python train.py --num_key_value_heads=4 --intermediate_size=576 --vocab_size=2048 --hidden_act="tanh_gelu" --norm="layernorm" --qk_norm=false --attn_scale=0.125 --init_std_qkv=0.0468 --max_seq_len=256 --doc_mask=true --train_tokens=133300000 --max_steps=4068
Each number is 500 + 25 x the weight over its row's rms, rounded and kept within 0 to 999. Layers, rows and columns count from 0. Numbers have three digits each. The size before them is the row's rms in percent of the matrix's.

# layer 2 attention key, 256x192, rms 0.163, rows 208-224, columns 0-191
093:467525500518533538469513464488456440467543512497502550498491535456520474513485502464509522500486487498515501487456481443536528497493549543526469467458549492506516505527541488495520496512480496489484500553482478557480526510531488521521521509488500494479488474524486480483559507509468520537510502519504517457549523510529534491508462520515502461515481466472476492489504473526490540481511484497504520505492496483507493525544492474493491487456468522470506520482469514484550465513482471494526524528480510443507529478501486496484471486521469482537530504468507527502523481526507474508
103:535508500513509505540471512528501525477478492466512489477520476520523495486467510496438506448486499518493521566491505487486476518472496492528481512519477502479534514471489469504514494524532515486474485497502499495484520527505476516502505496504516455493505500516455566504518498515485491487560495482442520463496487489519464521531554501498510540514493517463439479503468465516486537498503521530511498513459485548508504533540471470469531513504497475504513490496492462548493518487496518498544508493447518489534549473545487523529499495499547490476500447454491510453527531457504492502
102:488517501526468537494515480463515507514500484513523500499519481475533491489476465511534502513479552489478534515560481521556517508519511505514517540526488487487451480480488540489519520471491470477505501552478478472548528537503490533521533513518527514502512463422482483477523477504492540509508489537470515504505520510467484496537484542496461499448469486487479530498508497519505501485472523559499486499510479515490495489517484550546469513475552463466479506507515552518510508529533540510469483540516458510527487490468488493489490446480494509486523530520523478510506514538491513508
095:483514525493518521509494474491545522510481458471473526484484516484507491472487485480500520511483491490494494543489484495485557528482521523500452552480499477510506445500525530534476555495513504505457506531508512492445525519468530557503519514494517494501482463500469479470455487522488483466545498515449540456510480502535507476492493477519507505488540496529522456490515505535500521534493501538496486476500480513508508484487514503470507456463542482499544496485482474460500493493521496503482495523517479499511528446481535503446506536461565495442553506507511506519505524510507500542
109:502507562496500516492496489508499478512507493475522548470464529515540507528480519465508473534530498473510478487489476532540446504489551506516532513509511514497529495534521496479503487505517517568507526536515524524523510506461492455546509504481538474547496475477491509472494493509501499493527503550489528488517510511454504536536523518533526525498493476516505493532486539488482487501506538493533473548540481497475509490514516491486487486504490534559505431491499548461480488549474581493516547491512508468465497502496469492506533506476468473525510536519504502506498496479496484505
107:527498484498494549514490467527513505528492498470483468540482511464498477515516483491529533525472489501478459459522512512544489484518445508509508494513432489482526537517483492509486505515505507530509516464478448535478484496517469492498550522467508498438451443554495496459487475521515533508456487502552513490488506512474479517511442483492530469521511534462510476484481475483537492557498507524506510531508509469513502507499532504430499481505534503501505497532487525488485506502525459478523498508496483486436511514493500499526518478491487493496473491498543518520493504492470472558
099:522541465510459494500510444460503490514455501499521500524510487544514488501525498496492458478516491492502541483508477497486458489504507498486509508517512505518516481446502484440489518500512538497422516531447514491469515465520521486553508511473489473509454499527454464520460495487525527485510492462543486503467490488530473487539499500508493534502513492468524511477496521562532505511517517525488484486486489521487500494540496505475447489491469520501509537523508446565530482497518507489506516464523474523529527522454447524529470484518534481492466510513479486506507513491459491501
105:464519473481458484450467556527492514519495515521531475522469503499510488518493533486481488482477513519496519465497515501506488509484539516494523535489460537485505519519522507506484537551476514500484486521504468482473455490518481516475481457504513489498514519498498504527522522501490481509474493492465485492481488484533565476451461546457505526501507520486514547507519537458459492486503495538541495473498487451515491485532538513516485480511536507492475496510523510444541539481453470502516470516512487446491510527524494480485483492460538511523510553474541459465553521490506498494
101:487537511500499514501542504491500506491502473515473484541513471543522498483480528504517508515512471542516488544540452494525525475503488481546519466564516485460485537511537488487484501485541471489487469504526477514509505492485485503493483528465514527552523526528511460482552502469509527487513442518499491438500505428504489472468461521523526472508508497538525496532494518504489465516467485504543474501520514506543532491493460495526476532467539496564509503525512501485508478487489498510497496545496500505523521537505491467499523482453462503493468496483552482518493507482489458508
106:513492513482536494497524481473500513502486463492494558520505523486484500487543467514513488508529511493495462522507468516474500540508507504500497507503463485506530499471489501487512520533492553505516513476506486536531507494563521494480491501470486514534516527480498456503565493507509508520498467518473555436480519494462502482501541506514515541460547501444498530484444520543450522553518489529513524498497456454500528497521527495513474517550489519495514514430458514488490498508480514485484524471532519459516504558473498482503535515494503494497513513512514530519492486501455515527
100:493477459498496520448472515509453529538492486498517479521549539516499497446517482437507510511502492464484511507491465469462495512485486485463501493517475457490488536478496538513450541513559497534529498522486486474497486489501503477511462453527481455528459475489507470506501552501505494558508503478527533513522521521508480465549522496482521521466497503515440517496489495499502483485493523453520436506505530503494503503499535510501512512526480495488574484516510500522499513502467500475504501474556494531513492525491511529457528533505509509508468491503517529513518475471528490530
101:529500439531480491528494464468520508529497508487508503474489490496517495510513544523530540469525501539531514502532527455497447500522509498483481444487488496482541493490522496525513496498508497526494460479474562509536513490499535492466507469522503479513497501533494506502524509512485493502514496461483451500552531517486504455472458463472499526472468501506519532467484522466472499502478473480477495463519530487493546490518516510552475541493488506488483536494514520463484548483493498504527566463496520504491510523471458472460511456435522522487525505486479526488477521481463518512
102:509493496511477470491492447475472494459499477515491545478490492547471509544503529462495511482486487520496499533545530537489493509518480455512497513515527487544532482491482550467500529519469520508510478510518522547515562538492542509513460523538549490485536506520524523489496520516491523532475499510499460496469497469487505503494482499468502517477518510500507475448537479464510516496497487468492479554479506550469518481470506457537495537503526488452530511479494484503560499514494518486505520567493491523454479489523470510531498501511526503529516542486524473539486481500463505509
101:515523520461479422510524522474501510507540481514547521510522511542531475527491517563568476516481496490495468510479515479488502472478489494533495493525499491508502519511490511520497496471431519515491523519521511484463472431520475480486502472528505493510502520516504495512519500464510483482520512489482529459517500550462458468531477520444456489477464513467483527502473474526553494528496502524509519500447484486523501478466500435474455533515483485460478477504527481487490480504477513496515481514503474480542488544504510472499513501498509482503522516523516521503496499520554498479
096:517510471498506504478517497524521534504514489508474505470509477515552515499502453538507521488490504503521501500491533472458494505474534556492480531456515525498496485537490528512530451530478494481488501463533489499493549522516517516492537480528494532544496572496492478484504493551486481475486486491500503521549459500510497456523538480503530520524514485454503518541482491479485519449497512483503472557532534495513522450487509493495476504514490521551499440478521527523476492513490494504521477527488482546516506474465486480541459489509512524508504517527548488507559480513464527477
107:524509486520506534496498488489467522557498552509497499441518462484527490458521506526501487469477542510506465513502525482526536475480546499547502521521507496542485546481514491515514538458459517493487501465498537518489520536510492509532521479481479476508509471498522460475493477545478523543498506477522494509466439506490487548507524520484495514529497488543548484511469534510478536482502485481555461475483487514486466495499526469497526482438502462487532545490483451492514530461502498511511478488528492460501506475509503513504512511447490543481542481519506490472510503504480494484
094:524536509535522482514482530493491503476481514457489524541495457480507506499471492482510486504503443503487461471538486460511501532501503520512528507510530474512484494502483490514447480500515487519519498490477480480533521514484485512513531491527509506523514514561505495469477504487549488497536494529501517517494523508495552463495505486469494446488466544523517486489468523559516547501554538518553534501534554495486517472527459475517517515540542488509465491462537476501537507511523551490498495517503511450455522527512498488528469537484469525487492502524482508484517478477511544467
# layer 2 attention query, 256x192, rms 0.168, rows 209-225, columns 0-191
102:515467451489536508482499490500497498485479494521525505547539501516507508533522510519545477521518486462517483489518490482498534476556479523493543506523513477518481457476490544522506505519516468466473515540506509456486467502502518493515509486555497523519529517488547509491524496490531532470472521514511498501442515516489552457545468527515474483501535518525515502482503548529487508510476527466480505442513503483492498479479579524534512473529535469516488519529481516474454506521488507506504484510546488468512490521462556528483479523499487493510513493465485469549475491523487521506
105:498504522532508491463515501514496502489528513494519496515496512554466506529538526505422469540490528514542506495495545445511507512521499566520493478527496482531507511496511479487496494526506490458499498458515512507477525495464511516503516514480521534510493473568517509516495507488484507446500489459522516498510468476475488520458509511487536457521522504501542470496458471488514464478536513469481518508505515468519533489460484452494539530502474527541461487476457495490478531413503438514488489472496508493479526525512530502504534500509510520497510502494481476466492515491495506459
100:506515471500484486529486521499494512575509482506539501508523510480511491500516528498449493507488513503473479495497542478540494551553481503538511505534522533520466489498466485473547487497529514513564485502485491505495489499498455483501550482543485549514488524468526486501529490502487540525473499485529501567490507486491473426504467524453465488503474492493502536536481484489525534474517486499498487514503523499483503498528481467541520514547523491482483541518549524478456513483527514461499468535475477506507508530496465487532495457517478492490499502470471452484482482530500500486
107:504505458515492501480515511497524521470530483532505506498535536496471485470453475501485508470504510520477533522502541488482469499513494498491502510498450517490515515501507508477508523502492525473481503469483478496471450494583538497458525519488496516494518508517530526508509520485483459481530465468451480543502495518509506481495474533467451487497522513502479491492484462549502518560479496489502526470455533465552457527478494508463485505540492529509519542489527479537531485500481437502494504527545507550467493492450511515530505504500469539509520465490548470505505539496500516516
108:494485483475519514486554567457474497520482459527535514485473493516518497469485515496486460480527489480467524471523508473478483500468506526535547511506489487507501482466457505526511512510473533499483495469508524514519494539514514490495464525535525451548470522491507479471503450520483497478513492495505507507575519519517489479501512455489509543495513465507474519533490532507463521495500513476482509474471466506483473509487471487561491538522488528487509495490488470514518465565516520513482466498434482528508532487474504475503524461481533506440491477539500499506538524515514520497
105:543547517518491458496506511528522504505502475479483468489536548479524546502496537471514540523493493475534490500479513541498545491496483501471515532502491476491504501542474461532519493496490444467511472483498513514481505477509496505482500418494490519462472502425519516478487470523506514510520506520464494536464458495505507466506519478540495525496492512547494482491472464470494527510492528509515483502543568473513548476502503484489502533477473523516486491501517535488534480544500503523471435505455503535484505447510477492490498523474506500502480517527507464516478477509529522501
109:517483482477531549574540460476448500487510523521509510500495480519469486459508453476444495508484471527489494520547509517495541521522471480515508522529535516526456502472530499502476482519495495500509520478479481497524528450503484457489462567477493444497504498485529491501515511477476490504516521498496515513489508496467454505498489506502534482463494511514508500482523486529485525500466559545438509498462488499541529498497533524479495520533489487451511491498527497535503478508495493523481515489488455499532505527532537517518533486487469478503487491480500537499445539489512464481
099:458485530496466516518481482533500495509503514504532457515460491504482516516489471525453487447479495470512505481494472526459493501526474508481507508488477511497530480496505476552477526443531515488528495514520503444492501522492527526499501487498466482507498485550513484520443496536543496495485525481498495537512514520487506468485531523507517501478509529491533503471542482466492554511497508476446546485491458493532505498524508488466486463503446530412545514498517490507476521482488475510504514515520486544481496467507476519497482511486492539468508522479451550472471459500511519475
110:473539496524482523540507527483493503511534559505517481487527487489538488501477537473489529493502463463497530503469484481505501496468473471521492481494504495508463467528524482488456494496499510486505522497470521497441519496498536489501517499521482488502461491488485506475480546547509523517490520452486473520506551477579499532489477572471477484483473536494482522528536491502506468460524506488525511504491494495533473505476493532491531505478491487520510488524492502511511512449510510524482489495467507535423496463487509513481481520475527504518516463493528442518519560488514532448
105:506545468494480476505510530509547513510533491487437538448515492503528555530496528515537499485539472501506497475543492509526467500466482507510479463514483505497528485515516491480506467470467508482491546516527516514532485489492490471490478536437488542496500518555517505475521492499519483484493563481474514503456510495470529512487529511482476511520542500463515532509521486503524564493526540534521513492500503486491455516500463544469474543510534528479459514483493510536462521506526507542511483513491490501494508538477520464534497503519541531521522513519511513491548512524481484494
099:518475502485532472493514519503505491469486503512470510546494487508508504500491513532473500532460499452433503483509480484499530544500503513481484528462545480518478483533499529484463520478504510514484540520475517506480478485517476521493458512473474506484516494492505511526501551525439513504489518488490507518466452508489514487472542493475540486529513506452499494518491532518519435475511492535455479524478497515509484413508481471475483497484500502480519502539493492519514489494469521478515439494482517496496502497511512543485498489535494451530509459512574533453510496497502550463
105:484489539472493563459496526475488519545512497527476492481517493514515515433545506543494549531491507456520501526448494501536534502499511479501452458484528471554510537528489473498489507485511517482474522501471482490490467496499523466481508469460474517496469477451474495512475506495506476490518511496491481455493476485473493498464504481520543514545469486474491524520476536533512500469513463529528527492486502494539491498484473488521496473471503475507490506543516468512494477453549468517470495510517513473520498514487493478467513477454516498504514500477472447483477493515522473567
103:513520503537546498460487482549479488496491545519470477500520490494507489481494467492492467455500461476503536519458508456482513546486463496513440465499448511510495493484533523484497518519562475486536482495506497497533533518456504558526482509503464495457526484488490494492461522516510523498502469466488475516541469469488515509494475507527547491542510442534490492507497494483478537511457479505487523504508526490515469506550528516494501508476494503504488538485452488499523497498527530529523513501503480535488530502515539473529501565526476547519476500477499492510474547511485519516
098:457521528494482497493502484475497537497514496478545459541449518511483468500465524459504499513519428482471531513464511504513532497464488501485512507537482479464484501495495471472491516492544502495509485483505483499540480514525492482504464471485494503470496477533479533494544469473525497543530503500533464438495506467533490523527486516471471506483525505515493455466509458474525475507511476478505502473483502501532484513446504496504487526519510419468487505509517483466493492506507548515493453463532520455542517529500534541503523508498478488483530509476475502468453506539520498492
112:460465493511497460524532531517496502484491460481508531542494512490491488495509497494493526503483513501511476520491488512462495505529500525489490499490532536470512460500478427533502518479519522496534493536503480456530472450451545486504468483490524516503522548527492549489537511479473525508494494501514464510518548477499517489501470460501501458446522507463492480450494473464486468467504500483469525497488530522496526508485470541511465481583494537457495486536519503476489486503546498520509509503488506510513528547491558494492493497556464514509490466468485495512507530494519493519
104:508469556495507503485446474514478483516518524516499481475521502520465499515560495522528507516503521481499519485493498542471495503500498471493462456547502493484510480489503457555532508525516511502486511491500513516444501484516451513495500506503504518511499517508463507524524499499492483459481467490542492512510479509511456540430511490534508520481500494495525494539513445478519507507470507480480498472500465510470469498470506516511490474514494531499546512480499529503461475502502481518497483486528489520486502406474483500496521501521508509482515496487502525611450504518463470542
107:518522486486491500483484494480519479504525479452506480501457535514548498519522494512503534489474473461509499533481487469493546498500460472484518518499531540476485488500461566499518502487482456507527497483493516513518501499493431477529454557518491527551516468495510508544548497465520505519504467508508445468500466527496496532492520517492486490474512475528543488536494495518457434493483474526508509465511455517523507518507479445469524505529479506513497488516498521500522526498488473501472489541519469512551477499490502488510478515546485524483501506504508492537454503462529451497